{
  "n_layer": 23,
  "d_model": 192,
  "n_head": 3,
  "n_kv_head": 3,
  "head_dim": 64,
  "d_mlp": 512,
  "vocab_size": 4770,
  "activation": "swiglu",
  "norm": "rmsnorm",
  "norm_place": "pre",
  "norm_eps": 1e-06,
  "positions": "learned+rope",
  "rope_base": 10000.0,
  "rope_fraction": 1.0,
  "qk_norm": true,
  "attn_scale": 0.125,
  "bias": "none",
  "tie_embeddings": false,
  "parallel_block": false,
  "init": "uniform",
  "init_std_qkv": 0.0226,
  "init_std_o": 0.0,
  "init_std_up": 0.0226,
  "init_std_down": 0.0,
  "optimizer": "soap_variant",
  "lr": 0.00936,
  "beta1": 0.95,
  "beta2": 0.98,
  "weight_decay": 0.049,
  "lr_head": 0.00901,
  "grad_clip": 0.5,
  "warmup_steps": 40,
  "schedule": "wsd",
  "decay_fraction": 1.0,
  "decay_shape": "pow",
  "final_lr_fraction": 0.05,
  "batch_tokens": 65536,
  "seq_len": 512,
  "doc_mask": true,
  "train_tokens": 204400000,
  "steps": 3119,
  "dataset": "wikipedia_en"
}
Each number is 128 + 24 x the weight over its row's rms, rounded and kept within 0 to 255. Layers, rows and columns count from 0. Numbers have three digits each. The size before them is the row's rms in percent of the matrix's.

# gate: layer 17 MLP gate, 512x192, rms 0.173, rows 452-475, columns 0-191
# up: layer 17 MLP up, 512x192, rms 0.178, rows 452-475, columns 0-191
# down: layer 17 MLP down (transposed), 512x192, rms 0.173, rows 452-475, columns 0-191
gate452 101:101136132065125115098064111137131157088101117155145144176106137133159100136167122088176104155144115128163124133145125107154156108137120137141156151136112133124071131142105121146168135140135104139140145132118151124119067111108115149064133110099140182187105112135136133111155132116160113122138104147123112156114123086133074143151134144103109132112091127108100124118141117089138103144095119081122146093139114101174139123130118128092153133138125153147139102107134076128106169084147111134135153103140127125113153129105069111153172120157109122137140110169148148113120124114142147131
up452 096:112134084155157120117143146144155154137134136092134099103114122074127171089189088094091149161114133170084138157162104112121100100118100097132103146157123152125143082130137171110124144135124128110137080134130145092121134118194087106096118105154111139136126121106139122129155122126108141093121147127130151134169144117142120125093073100159147117115135111150183112116154134155125073119175157092123112129151076129137131119117118125150106134114143117162133169111126145139114161136096151138082078159143114129139097089132113104152128139139131148118130084129129110102143132147118150107
down452 098:131151139125174127126131116139154132156142105139111096127103144109156127139123163142133102125097125109135123146100150140099145143131098129168122134151122106128104113184130095100095144131128141126147161171114038108112139156150165172118129133138135085137082136110171184167101110145153143151126141139137124120126082149142132113147157146140116109114148144113130111129131158121104111141131124163102114150107132140123102161124100114071119137148119140137162096143128096148177097125181128159169109121115127119164122147116100151096116101095087132167148118134200133101133144121146192113
gate453 100:121156131131116090161141113131135137167154121119185153170110137117146130108130158156177115133176139147115152134127122078083128148123129149122149090055165141109172096139099129149117113129164129168121140112103154107115128124102181117117126142102148139181079101134137158131118111129120120134149125113164130112173129169137134153135165125104115149184120097082134133113161091205108138150124127142107130096094135114165129116127137147114098104147156126117083163139154127120098148122117144115133126143156152131083112158156130143132121098118093140134128130114122149155143089143159118103
up453 090:104129107175159138088140112110160099113141125108147134101131135168106105149172157139109098141161138133144117095148134123107092145124123106096185127133125134102121098102116124118114109154153170115128104170135093156157097153118143156080130101131109129162131124150099130062140098136161170134133133094095129101176140109147102106117127103133116132145125115143140129139101131144134100136117110156100133090134104115169152115103115146164122094094098110165166110176150116108138158116146134140124093089160131146145116134107168075111085092098101071109119146147160137087141136130144121119
down453 098:128129152118080136116117103139123174094128111119119158186101134121128065168119135133157145172108171151095152116141154120157067142123094155123146133128141110174106137096110096162077137124097144159142119146162142088137151121141114113136137120141136152094148153138125130152102166130135130134152161124138118137132092125100133111136124138145145123110165134107154144132128149149108091177147092167120139110124151159122166113082139139091167144125122121146131195180108108142093109136098105130133130107138145132103116111128091168163143130145106120080105151101136098163136115095131091148
gate454 104:121127119146126118140115145183120096147132115095168114159149108150137118129143104113150176115113099120103150108136132138126139119119149144129193124127138098137139135089181109115125111173110140146121094130151115179086114119132122163182113149155177113116113152130161135137174129114119110074133111121109114155128130107122098154133132084173125202160144129124135165130103106148096146153111096136155141127124117098116144131155125111107098117132104140129136047141167132084160159109105150088140132162126138118106155121150123122141087148133106120140087165159117133123112103092131117092
up454 102:123150105138109111151090166124144162104130117102129115140089121136117135150088115150129117094128154166123094109094104165078133123123136129152137146138107139090124131122144084129158120146134128151112135131119154155143099122083094148130128160148137177137154121160137142159139138106113148149071143120087137148170133160122123160131174122148155104147094137084106153140103146118144114141112126176100172129063148090152147134108125144120118107073146080169184131137156120146119154144101132155181126119097120153120168119132086142114128114111163141153130099161133158117110143173132104131
down454 100:149101159142125156097103110147090132108180105133129135140154128106112126121165132114145128161150114115130099156128152137127151124122152155148132104068139135117088122154171116137125106125134146068178124138113151114129146134115085131113125153112134108128117135114072139077167139115139129157115128121132113097110104143114144123167109134148091148108076112109126172175095131143177154106117119107098104158105111145149156079134118158090128153157098118097088119164123153132156158158088151113135147119136136132132142155089122125139098138088146071117140132144085124089130130155164083151
gate455 097:149128119155084123130137141072201160100119158127135109085115114101096079116090117130104134117143077122112154114128142132160153132095164099173121085128157132131148149146135137129137121144099155161133106142128102159149150114140114188101125154124129114093156146130161157147111114168113146125147137116087122090126134138134110130157163115104137162154136081131140149132105130111134148158117145145120089126117110124114119136148145145131141130131097150114111128145143097172140149115127170194122061098094152157127131120084123117144108112110141114134127060110101124096087141153108128145
up455 104:130076119123126142115125131088149137121121148127160107097117139124115122119160172089125164099119124152095112142147155144127140150160149103104107088124162112123170148126130120090081135150137136148122114111169158085153144110146098162171165117133140094154103088100119124111154151126097154127199149090102115141139081143161135110196130131115143141153169096106147125122097155130110132153135127201117123117099175180113175117148099114133122099106149121116125111122106167120128153128117115133115106104122124106110146140082083147137119168143112109123119111136143137145100138131122120164
down455 105:112143149155095139148165146136139170124129156187168100128141131091100101125101129136134172124127138141151101145107129111160149129125134111104105120065130149150170100121132160088148167165110111115142116088144122121147126123123118101114156127151116118160085126146095106093117138142114105098141148106127108124105099143124112099120156127173126116163176101116115169166145128111109130173130111100145082119110139125111145147098146135108107147166097135178156169185112170122100109135160120152091111112153110144171132125138130132137169122112116119108138136089148151124098069154103127162
gate456 098:150122152098104101155138126134117121113086114150087099135120110123116078095150096160132172117084101155105139134136125109156099135152126098118109120132090158149129110150127144094120159131105146130107135114137108113124161146161109108120133089142104141158119117068144165150155086102149134136154164123054141149151148125145155157092098106116149132115129125135121092126090141117094128112140114132125148113120137142170108154118151085158167122104120107102096142133181117120144146197125191104124143122123124145124131065162152151122139110106147064109144144143128099138140134107152138129
up456 101:107119139162120100158168161109158108118174166150137116108158123099131122122130128147091119116116129154155153121147168130131157196121124102129127141145133107120141115109124102098104152141148115150125180141132174132155130130127150154106133153130114146138192142182121092155086135134145102145089105134121109140121143104132116120089117116148123097096146155145129169139115106160176135147143082054147165138095129147103166106124129138086122117159177124107125119141156127106138124106166123134108135156155145120139122167138138114129129144162181156141164120138112151125133156066171137142
down456 096:135092134111094150151143145115094177164167114164155129094117115115167148150131172098127095158123171114119138123100143112155129151103152129114105147069138082136124157105129120140116127123137106097133145120100102087143137136121141130149167144160110152102126138151152129112108127160127102108116101078117157101086134103131133131088109154132119117108132142133145151122157127161172167104159106080145109107108173099154128126132134151119096175106120135110142145159156173149114110125111116166136126148135130099213124135096135139131136089126142134140138179134161157106143126145124106182
gate457 097:079135097158147140081131165113157169107167109148155132108106128105117164147135114113119129136153096105120160152147127109111138129126157149117156134095088114152161097137130152139141073137152171135165142145145106090121098163154153116124088154111133144157190121113134132155139125118149141132136119107162130123125157147132116134096084105090094144113126111097134132147113095127134134143138185176121106066078138124151134158124093102151133157152126114121109160122104132134132124156115137127114136087101157111171137108121162133179111111099156142119066124116134113100107131109134164172
up457 099:153122121127130107094114149117129086120133146142102095139119130117117095120167109106080130132121104174176103142166107137116145134117121130092134120141112159120055149129125130101133145150134110148166133169132163114130149109139127130110132108049114138141170107096131113142153134100125101141160097144138120099138166112131179122160107108097102104155121118079097139106152095138109121066089159092139104137142121143120122113099106125131153129152146143149170138110083183104123135125098115125098112110100110088115159152147133103124108126101092111153088125143155094177118154127127121159
down457 101:152126112107105135116132155134078161135112139139126099177163131156124095160130101098124085129151146153113146142113209081152092123081125129136157134131134085129099125112101118148119132153098126127091119122164095136152106121086109131127143137118153149131142145127090174106149128105118121114111101118142152141144132080113124138129119141132156147122088128101170101109099157137116127134112129119109167141130149113133109143083110105112145147113133078141119164163104118157144069177086174148111121108096160152122155150131125138126132137144083131112154117145083178126166147160143130169
gate458 100:107131122130102121112148118160107137127106111159159140136143164108168140113079148111152158138153130096131167134110122096128127151133129144109125129091118148097086116126161144115098100158126131131137111118125180094085108144077106102166118157120102115112124125141155097108104113162121135150150120129099115171122140156106099125184139136148083116162124123130104138147163167159089139113145163110156150128102185163122105116139123096116120135116092115108202173150096142131189100124130123117107107113133119147122127181154149188128151121131121144085101144134109124109155152127124090129
up458 098:118128100142157126161125111126138104152118136112150168140185131146141143117117140107133107159141151114121124132137143081094197087173145131101125114146131135110103167089135146146145126090149099106117128108145122137091081111130091102124109138184111120127121107132149080102133141152123133099202106099146156115152118104129140108138122126124153141136128147179129125138166082117081121146126145123163158136139120139128130126116122121157156159126124136113140116101158138134162105135105084132087085153146147121148151090170123130134138153161147117115118184119142148149189118166121161070
down458 098:123164100113163136156128126120123103112135095101142112102121135170120157137119135107125119127148113155084079153131150101158119107148099137081096153111114150107115094100129129176099081091097156124134113140152135083121132109119098124076157104153110154092128137187115157137159126114183149123109089083152139110115143118145123135118170126158111092100141102149139163128155125133154110136136133106126149117107132158150085079112152084119120144120168148139109171140134143112144134071087110123123146132132134073142160121134157125134141150086149149115093127075157128118145142148136144129
gate459 095:078146121117095123128128151122117141121131085119103159188133126092059127117096138117161130117101101168129088113142163125107123134162143145135128132093082172128173095126132075133104128144153120162131113126148137154093115079099105127124080163152092128138109121147133117096093147136086139169098123132134140106104095160135136161129129149095172152162189149125086082126147127112097143142136109142147146115106120115142178129121109148079115108126139121154119155104134142113152106132084137124124143109129105121127140163105145143132124128165102146135099119136111109126126097186152128121
up459 100:146115099106123120117089135171123158142110158122153150097156139136139127127176083132119161146130102099126120134104085122144133114133123166166159135138141089099131117122106124104134138134104144098152097143118103143149127124162131118148129122078186106126138178124141120114108135087115128072117116133124113126127115140129118107132093092177108078118114110110186145127113167135133144134121146123117135108126151098059155085086139106143109105186124123126135095134139129108139129113115103120093120147141156141080091116123103165122114129114098106135134155185093192117138143104139077156
down459 097:114146150139114061117166140148110141132112098112102126162141123109091120147126159156124084131135118127144167121141087142120099124133121115096106140130096144165162122166124120145131118136164092152127128087136119125091142136118119132094108148141140102147098155137154114161116127125106130107114121087122095143108168136118142127129079132132131171151157148123124129074170055157131121135132164150113124121138123168142140173153129169115121094123139115117115088113142147116151107143146157150143153154114177139115156140140171133149119148172105118142098084104136106125139108207163095076
gate460 092:124142130126149081121141104104173097094119156164126104117151156121156119142118172121165120163129114150136121162099108130143129137140148145147164084144110128148138113106118107131130191149100113113082134138162142126150112135117089133151111125125141107134107149137154098177096086130143128135164124120143092163135124117094147134106141142134134090096086099133112110149108110136140132158121092147106099106157142149156101144113133082153143130089096106075138111118149178106156129180111176107145122061110129109154159089153127148199157148148112133119123137157097154126127119128116105127
up460 095:164137179134107110126131150104122158116137125161116159136083114115094101162131111111132148104103126142131098127153147098177154129118117132124139132140153114110127118135110115197143140114137116113124139128096136107139074077131143176138112127098121136108127201129148166136116080127114169121160143104158141083149152099126165115134145101142164097114101109175163128087133110149107123103141155135130162139173161119127138092101137112113117171109082149109154134119117083154134113118101132130097132147198165121147112138117159131088150093132114139117106152120173121113150114112135118140
down460 097:087143123188117112111142166137120124131141154105147155126106142143139195126123128148086171114124147141108133105142119103157133101151115107166107104174146119122155170148101103120134185125118097140138111100127165105100108131130097121122164166103114143162150160122117163155127100113133108132129131086135137127114139145103149137106128112136171115104166116181145176118149102161093123117112151123110080146133132135137126117161116110110097109135169107132053098095111112174136120104186142096104116141140130121146147090150089106126122144129100169135134144148114098124144155112109146158
gate461 098:124089132100130120141111123077112109135162163120171154162116171113127137096129093110093119128104150121177131084164118150142170135139123104112117183096121132143152117127102168126136071107094081099145116130161106114149149110105128149137132105130122107109111154119114111130117103120128162129127147145088148128156162150153113101139097130121097117147137111072110128118145093124154102110134115131113161143108152121135139124111126109150116140075090137138172102127141113137163083091087137142122128108115138170145158102129111135108179179147146121135078173168104167157148114136109134161
up461 094:111101132085079118139123148154147139152112189117096129131173115106116138152106150155091136149130089142127107142149102092110113122122149113162156169162141129177160142105121134111124140134152108107136127138170144126132180137130128153135160132118122151144093153135102127164089162092143130073101137120114151115106104134094103121116112121119129179150107131144136110115113095138113138136123122131123130117118139172087183135164126129174132115117108120142137134063100115170148149128134135110127085142164148092148064126131126134119157079144095141126200136118144085114140138118151134145
down461 100:129158160114141123126149128169109115133163089147125135102095110149174106124116180152144131131149123120103100130088103134151102141071122127133118149158142139166097104164173117141155134111150170127115143178102148157112089104098113097151176156081123136087125095141096152142154145069106140128145113103153147102148134133118106131125117135158121130089122108086131143132086149092116119173139134103133144135132128132137125120138128094149174115105130147103146124132118103107147163096135137144121140127069108104133152140148074136142115172106160126164109152089135112141091088133122163095
gate462 095:110149122119178144133109122108135095064129149103140078137156101149141132150117038128155132099156116122123124113107124120188132152132133089132169131124121128117155154161105152141132125100126114105132119116081137132097109122129109117089100098119137139117143131094092117097116130126139118100088101128137124137114134101114093128135089170112142138122114154120162122087128119109129192107130088105162094126152127159147137127094120191167113117102100118133137142114085149139103106130097170180169144121123121122127096121106158075112153150123156122124121143128103161126136097113118087102
up462 099:085112118112099117105153134146061136136095108109140098132131132134123124120162117084158110106161127100174090115114139106112139139146144136152114137115116149124115124121170072118156126125127101142175133112115105103142120153101111135123169136151120112118131121139143133122134132129193146137120150112134106131115137146176145143155140093112125095089128135120100176114116180149178097078156147125144169125159154138134111150151117133119149118139164142139159140130166102105101153161121129178145142137159087113128183168140065134144131134157105095115089155088169116157095118140117107115
down462 105:126104138153154124110142112138058129146097125147092158144078109107148141168142129143132127153141156110108115120097117142170122081172125116070152128094119100128128174102121109119113116154124151122120112133105127146147134131142124173115117134113152095105106181104119134101091116163122146154167099097116133100136143135142136094095131156097111135147115136135123125106098137170102116100163118164153184075163078149100096115167087118137119148138137154140116146130104104139134124111125124127085125169141132147179162140123165155164127155099118139119126134123088145144131132164121176097
gate463 102:132152132158121118117095143143117135137112093042121132129138098117088106159144118158109140144127151150115127148098087123127085098179095143174111137118119118117135095141132130121148167098147103112146133123131124121111139123114128142082117097154142167210111111110144114117115108136108120108144152105115150116179141161125184121145164145123162100132149118121116097107125115195136159079118167151113110113124130127098130138152134141091123150134191099119112170151104131140165159140163143123144122097120174105140171137133114138116129111128078119115131131113118134092146136144090156137
up463 097:112135094168111148126128157125136139097128104134133141121144129149092130039164159100132115121108136140168125113126091111178117128123150144100147119098126142144157145128129141090135145145162136102140136065139127135103136141120133122103126139074131110139151161083065155090142147097123128113150090135094119144148127146114126073140113089106145105133128132147106138111120144081120099177129124117109143135113104161107151143169112125162136106167092089147134139084183158095116129138103120141125119127118157109113120121140190127134120148115132119181103141151139139104139146142169097167
down463 094:109127103098126149136150093108110171132123085146180163150103126114143121125109101113142132090119161145139146112186153142116129116111122135103135149160087134094110114163126143127140086129115105087114181133127156114142165116164153129160115161152193172127144130157127088142145100147144131143134080111124155147112098122138133168134133134113058157162153118151110141135143093154142133126117099138180141140141162136147149117129105141086118134111133154146152144116129123151121129161129158113119135175128111113119151121116072143152145136142152186111061110143122092146097139119125116161
gate464 141:141111077162155159205120095146161138114114120117149162129089169114093139082160143179124078150097112135140122138073168117086091153123134153127157156140105088142130170145101139090135114105126097150154142097130150112128093108127089129150141107169149143090132142110096138129086098142131115130127099123155124102172131124153139083120164118155167147097119121148147143128095109154104121124176125119103131155156110113102128138090163164114140114125163107156121136121129157111155149106091133128141127137165110119129147140130151126119128115118126152138128133162088159115139090126151134129
up464 114:103141173105085103062138156135091133134143150143123086125134105153152102136094129076133173131148150139115155132202144149170157104117105133135112095106163144123143109125136105176103158141126159117107118186123112154109145146134157134126105145106108132157129105143160099111176171105133139135138128133119125152103112132118127154145078154122082118165123116113128123147173138106178118119079118132152115094115127140148132099154077108178143141132091156091143125132122118164123098179178135116131124122108157135154107129146103108147120140133141116136136129089147109148134145131103113124
down464 113:157099091132147142154149102120138122113110118106124144124110141100115134112127149178119072130107113108137102152056121092090117129145117124099129140134130128134098135136117128085153090121126092121163145092156165091159102116129088120130133093150167136081117126094105145163079090129117128123126106139152143122117178133141109103110179088146147151100135159149130155118099109164095135130181117125109134159159135139109139138110188143099074123132155110160084118143136127125128141090073135143118113139162136140066155149120161135111130108122134132116105145139132147137118110118170139160
gate465 104:132125094108120144201124098161148109129136106145132136150173132146159112119143152113190096135140098120126121131155113136148167143154108161097118107095092146106106121147140146144088106139109100094135107123146126114117125100167174092147101164114144115135155105080137150144139136115137155139107088119151137147129119093144126105108119103098121070107165170150114091139126125118141109131149190133115129100090114115111074173121132088135131151114124100136181120111121148110140147120144153144112116098132151106109116139123127105118138122163141154128189133142087165082119120161142172110
up465 103:149096174137111145124132108147115108147131127117133112161162117151117091121143145095158132138148106111094130127133160112121133079101131104152129103116114153148119132143177143136091110136120140141116149120148128095121142105158157123156099153144133149136106070094120143083113136157185129183098137085158146149142084120149174089112121113116154109114118133106155153119122165130113119121145186132127129121126078136109087113100106092145105131129136084107132112074139185136187110088140106140105122100096168145128125124155114114113126115139115161094182121138093165126117125133146158139
down465 105:116110080142069122146123077162130170123143114129123119110107106100115093173119118119137106163110187160137151112128103119135112121125118174053131112120136154180117124104148092116111139100124104113147114111142130158150157086082110109103138104128125108122121131121115153121117106087107130133119118106139120102129053105121151133124150135119162102176108142132122118093119096129133122099136191158107163108118101104116135195153100139176116134122135130108137157140110094079136141127115168108120119119134180144144113136148141106134096144129119156109091125137122114128122112127098086115
gate466 102:100111157127160144123096124087107091136133092153126138098118084116136124116112106138117152125131147111103104136147137120123092113083093107067145172149083141109136115121183118131152115139118148166088157138136069119133169125080123150107144156098121122140179142121139121184170081115142170141142102144137135132149099140139135100131129163135102112149117100120132152108152082154111122137099165098180150119109122153153134135165127146169103134122124135105113082119121154095170136149086099162122097131139124152129153129152149105136105141147130141099117121134113158151123095102133164165
up466 105:159175115152140126133125127128147161169119075135161105138172130121103104133149090145152133123164143150075127145118087148094129134163122135153166136148154104089124114147151152128122094169140142105092158124101112152091123173128107140129129120107168157154102119105148101126092127084104151128085084125116133105167125101093164144097097110157124105134091145108130113153145150134118123085156123156163137094098120069104126103123117098150129151119074105116110132115139141100153131156127100141128142161142136099137168146104132102119162139161164122127101108097090135084120145141123119111
down466 105:119110111084112148122122136147108151100116182098174080113136101106120152126171145104103126113090054098149115146103119089150119134105158157114147133092132156134106131127143110136145094145120137156148140104112086155120110163134116152159129145119095106148145132164145200121130180113140083126148111119155144099118171121110080135149158144090154158139156142154134131129138125131150137115153147093092110132156124090126137124117126114100119170160100120112119163108132146132134128130137173135103128096100117141144141129099125099148118149112121136145176113160154098114155164164162175115
gate467 100:128115161171148105169137116095126112130052139124121157128139143139115105142149115145141118117131182156156146112137150154138098187095128144169128096130107106152132095132113127154150146129188149121143105096122098096125122137096096115113130116100133139098095129108134113131146147124161145125150134107087124135169155177108124101099157088147109128119166133109076133113135090137117150106091150141085105121075113120125112112121123077144126137144128167157131105159143135195113136134129114122129158087057098128143154157096125123135144122098073123135101111138140121140138121146129138127
up467 099:116150143094125148059097128170137143108149132118173098112176172101177111152132152136122127121142116129074112144123132095113125106163121129123158152156137134048139138148171159170133156143105131113105118182097143131118137115105144127156175125165136146133156086121106142105126152124117114115095112105137104120119154096121139161145124151148108138119128125150127115119169170139127105118096151113110167134167138107124135073122157123130128130066100126129109132110125133124158116148154093107145131169113134135141119143095101117162124152120121101108164122084078108107092137167120153120
down467 101:120153121107122150143103161143110130098137131114120163149137102162113141088116109118094133128120131132096123102073115084101152135142139134099102089172123112170133153116152111114102095088151114096105154132164122148089131150063072120102123119133090128162151118122205127112103145119089115145114161128123117145102104187155137146149129148126162144133145168101156148149127124160114136112134150099136110124162109121157138123153074103143174089130115153116150128129147112100099142119164114127117113125130141166061127091107085122152097124110113116122081118146120146122135130104131128119
gate468 090:098129135157124149113109135110126162134105143132171120127160135102109115073126100112144083110124148167108101048084142115146112139124090120149136121123141172111155107121157139186110130122120108098105108159162150134170150171126166172142184138136163105098093139140119113126142070164092142112136164087151127145109129150112121119118101131154134133130104119149108118105099110137137107127132071152101145111116138139113143095112091106116118128097138152144098163096160140120156135104103093113141170165139113143132135151130099105132111142116103132138103133098107079108124126114136080107
up468 091:126151145166098133149122133125129102120131146096104152119194155102126083100105136159116086095151093143106135102111114106126124152133115108120189136142148135122130122122152157121148076139135106097077154137166110098148130109148161137096162103107159163122170098141121073115158130109128103177155134113156124132111069070141139103169099169130147129115119146118149118148119129147135101087165130128103174114154137110101080121116120146128112124139145166151126130086158146121158142141124112138116097144128103116123161139155127133154153105098116136181124131143120146108112139151142119179
down468 097:126089135099168123129126105111163157146152124110160101134055166161143160156118118078157096131110164087160118108105117154110132136152127090114104121099111109086140123131130107119121143097170132161158152127089147139149132076105108171165118144113138118159111140104161159159125158131121112103165103132113098115115106118124102112113162149131142156170144129094113179138142142112146166135146124100168132116151141128132142153105166161130106074155124123151095139138145157158147090128133103144107131124155111102154114129080083136145161137175129116124149134099095150114130133149137122101
gate469 106:125127152102128132119121154142113130153135114137153160145156115138132126135144147134115145125144138100142113145139130077193145121164142126143100136124150137118158143124139130122102118128111104112089119058110152118128109139121091122119106153145134128164119125093137155096130121149138128112092111091103113071135120141118134112116103079096128176155120147122108093136216088137130078133098172120127094123127124205114091193178135136128152052138110093146104142125125109131103140158150148105131144107103113126105134099115151157144107101151112133132167160130145115118131135109118107121
up469 104:124085124144118095156129116117108076089105166118134180139111108162112131133125180155116105104110115117113170152159146162157147107086140129116155144139145101107167119152140142103120139126158113143122142126105111131163120154135112091108102164139145102084113152115103121127104122164115099113141139120138151142103107146156157105131120122140143121154146174119118112106132078119110164155096124158122145152102139150162099089142127131097150145101136094142128113084103147131096167111138093092125111147148168168155118143129152124121077110149106044099125157145081134144164123118155142139
down469 100:134160141091132105138099100117090194123154164116122096150125133143082121126113111157119116096158156160118126139129118118089129147116107101139146118095159113115091182082103102127120132104157134084095118142114091159108149093125144116136110131138143131106144092085139134166173095123109113141140106135169127120121066122102133113132141133129109106120124112151113144092131118135100151149148105123106125126179117140184068110077157138138138124127149153142153147137159104102114140102128103132100120127157147164168183145140143136109103156105143163093146170142108149155098126128138113161
gate470 098:141131078115119129133139154135123106139124154133130125122156096172123138144114083104139126134153124111169147132158110158168172093156118132152101121135140125139145179117125163154069178143115154104131160113099096132166140107169141135126147147117096088156138119143146141117155143153165137106113138113167157169143151126125082156166138116137174093124119133157103149130139154124128131111131106162155167122107134113160159136150147102114112186137133151175136141118145115129127073134127133115097119173139122093111116078124088126102149107182083093098139115157154092102112133115137118109
up470 103:114134163165145111095131116146105079127111115107078105082132164104077131118121134156162142135103095109149159105141109153129134130102129127105169131120112107105153126142114149173176134093144144108140168151117130108175128095170135127147176102114131102108149149158139131117172130172102119127118147107118097118157088143119164118122107118101125112078098143080116106134167130133108128078135149107162125125156138098139094106118139131101147157155102168135145123182141205120158109114123147110158099133118125167150147110149146123137153117130115136156103096138127127136149135116157167120
down470 097:144141167124133155141100126101119163123088095104109156159088126157151116123139174135133147103134164097108127103113166137152137108121098129129070122131161130123161129096186134119143173159132115110128118093181122112127169174119140098125156119136130134149140183126138148108142129122087109179112140157134140127136171115132124128135131131125146179124129143151112162139113140137138127163165107151111104141094095178166135127142142076120120138137124136151124158158118090170144119135131100119113160087109122118124094118092107112152122158073117095071095121112128115120168152099149156142
gate471 095:135153113149128149093158123102157148148075158131149092168170069152099125122092125111134142117122136124141130127118154160182137159090094116097128149135123135141172109120103136089144113150119075111122133165118094121122141131120113131138118140112123103174176109118162141139110146123103133162164128125098103133154145119139089164110096105099133160147148127117113092143120102109169162132107058130116139129124094095130080135122141136111195132121129108125113118094098173127168140123123145128166140098153130138116161128122147114122159117115185127124153116189118114142141161148110125119
up471 093:132133078108125153167123117114120153139129151150137129085114117149134137089117122187136123154145155145118107095140107121149150124131162101110104089150137129150091162101160150155090168117116187089127126124101121142107096093112173168146113110097077169130069111109144185150138120121130093075098135143161106158112146172106127119124130134108094133115136112138129185173110156152146150159134130130131148123124115130157131103120100100106109128146112142104116074107075114106156123143112145129105156106122113126145146134137123094096110119129133145141164131074128125131135088129106109128
down471 098:110127112155151162137159127147114135111085157126144102102135122111144140103112112104183150128109134135167161123133176183143163139125121110139130127174129180082107112119106120091138141133088135160116095121083075102116139148184174157121148128071138091132134151105122120156104142089165159140153124135153125105156116158108165135066147138150131172109130137098117092130176147142136151129142109134138135118161189148141124163153127120107152136114115117126123117126155154122145115105150130086149134157114132103074123120105102113148086122097144105142142105112138146129151145126129161129
gate472 099:107123158149124111154115121096138124154089088138155153140142084139101066171123166113128160085135114189121163144147140148116142168132122124102098133150116105119141063119119109111109085168157141177140114157089154122151136152075065136132080162109094138116146133149110137139120120139128078112135141132093100107131128147141113117150126155167156129106123130111145149124152132094150123156165176127117135129137145108128126109133111154147181092134153114142098120089142121131150160112106083170130133113112135076096137115150129130126150107094120118129119127120104129103104109111124134092
up472 094:123086124156116114109185133155090105150123138132145125118107131138140136064132175072109140109166118119065139137138124127142095108123110143111171153152145140112163119135096146116122115113099099082139142160149122126100159156160106127108102121111181120089122148157136132120093118127157116157123110122121127084157138100167150155090141081168120112167128104141103119134128119147139110105132141084125113150104088144082136141165082115110131136127153115095154104140136087147123139099100140131051122116116149111116076134100129155134128152081108140137146123116101150128106116129118140145
down472 096:141106094127099158150113146184128183107109064076099120143146099113130102112114127166129070147155159115123140110131117136117108128143110098173120105156106156136111165149128153111133159122099115118125117118103144114143113093125105128158120143158097079136109137102084141135124202162098106143120129148132144136149078111125085154142131126147139141173133097152109138152117133119140140135081123157120115097137148182121136132147129146114137128120133104161119136130074125122143136132161130155157112096064104165169135168114128136095116145129139135148094121140176115165102116115130119112
gate473 103:129081161144126210145150142137153109135122152064150166155134122062155129129121135100117170104144154105113114137161129117115137114132152142124094189147160158145151146130139129123107183109092135145117125092170108130141113127162110168114142113130125140109135125099126136113112132129156130152094121130137151146085130096155144117133139155088111156123160128132084125123147061142112140142156167144149128110083131096094173118130096120151133146146120093152102113153117104119126139136120126100140153173101102163108097126152144121086109104130113145145137172136133155156126096115120132163
up473 101:138078155134179179096127116101172117187112138148116140159093113105126156074077170126086106124134144157149121131143137140155138099129105122112152139109146148088155117132126148078109130136119157100147101090122159167132157146105109142106116147153070103104160114141111127134130123156131130116173104128105130098116108118109208104124114119121185097131102091126133141106140109140115133130110125105147111111160121191077146122146106143118105115129156155096144157153151125146148122151152114167124147131114111119130133102151124120128138138110127123118153099160105111107172158137117137112
down473 096:140156123107138130110135100120110091100153124162117110121141142143132110136139114111138121149168183141154096148139127098088106145135146133123203124113110192121102125129112130118123150169149135149102138104120104119127089142152127123121120115159169095110126094118112138072114143153105128148145094168147154141114125100073135132130137151065109153129093109122145141113110094164094116130115126167152089106106139128097096123106095155110142133151092114114155106176156124173178164103128159113123094105114102121148153142148107141100152092121101157137129178083132122142122133112104096129
gate474 094:171127121121098153167090136125132140142118137168138117164133060135098113137081095118124137141150137160129121139120068172129163128104123094134159097110118092102110109118137092083138146123122138129102142155142134118142133144129144132159118139137144117094126160110131130155167147097132144162128151118145125113125139099150136114094149137096125105131142109108107134107098149084089096131181088147096113158109127147146144150143123129118105149114099164173128170107092154087123141092099109172122128158152109150142129130080130090158096179137131102108115130142098177148097160109163117157
up474 093:096124163160091167130103112128133093105126090136107170083147131105117125126133134127152124074122149136079136129097132084142120107137119129101119124132054114153157104118172108145154138114148099160148135103172150123147133141142070125148118136101117131108102109130159084097126107142147152090120122126141141123142104144154084131132121126111108130122136167173110096150124176112145114150179066115140094123139117076135100154142098112150151151108126114100087120143144127122138098123127131132132114102152137126127141129145127104121141124112174170176118091160133087146098096103091141098
down474 097:071129120123152172080125119119135155124149087109129147121179163108112144071119160133121128121153146132154105138108128109109093101125141119134151155102094161141172126142120107130125098126176116127136115145183087131118081133133131091081060117125149150131122137133131112140131104102143174066121132106097163137112089115124131103118129160065120168123109126157159127122139119140125117139146113127143149135131122093097145150149098100126091169143164130148109136097156135142164115118147133137145114183159147133155104134091115138103149126148111142168130145172140121148139091091129152109
gate475 094:105130123159143134114146119148136132152098126135123106158150124155145124133104083099122136159136119175121129097145171131101122126136135120155119151144127132123115138115122144173128113135125164113154126096153124165095139171093129114080135124075127160093157108080159133098099141188115067121140116136115144136134116149102141119158128158104122122107102102081145102125133124113142087144147127148097091156061127119144156097170125145172135101122122099103129155118118170128134161108128130091126137108141147166148105131123149129181144089108135194114116175143155128095101093114119091114
up475 089:088163139111116152154195089099079103106137130123140129131131144141117203168158129154122126100117181141178145127128085137105095150086108142090125153126161140103135140140139106070142144124135130153116142135117121156121124103128132127137110174167134102121129136151151078141098142140174109097133147139101139129131095152129104149089129147133129156089128143124129107179121137109140118118150115149174111103116152107170124132107099107119137151151158176131146110135121137140093129118128142133169126162119137116141074106145101141148202101139152081114135112148138140108133137150152120131
down475 093:117109167140098167131157118142100141135130174141150138157139136130084152160128123128093124122112163141120140120118189098121156112127129091109149110159118085140111182142108130124125167126160149161102085098141168164116117140096109147102113163110101138145104122100081124165096106108131109127112136109148152134106096148100132113154123160140157089122085111156142105121128134144136124094134143165123101102131121125102147134126125175139123059139150167135075117163097111126154121098095129111113122153085105118145093156147155111107145168149127139105139077134180133101142125143146110109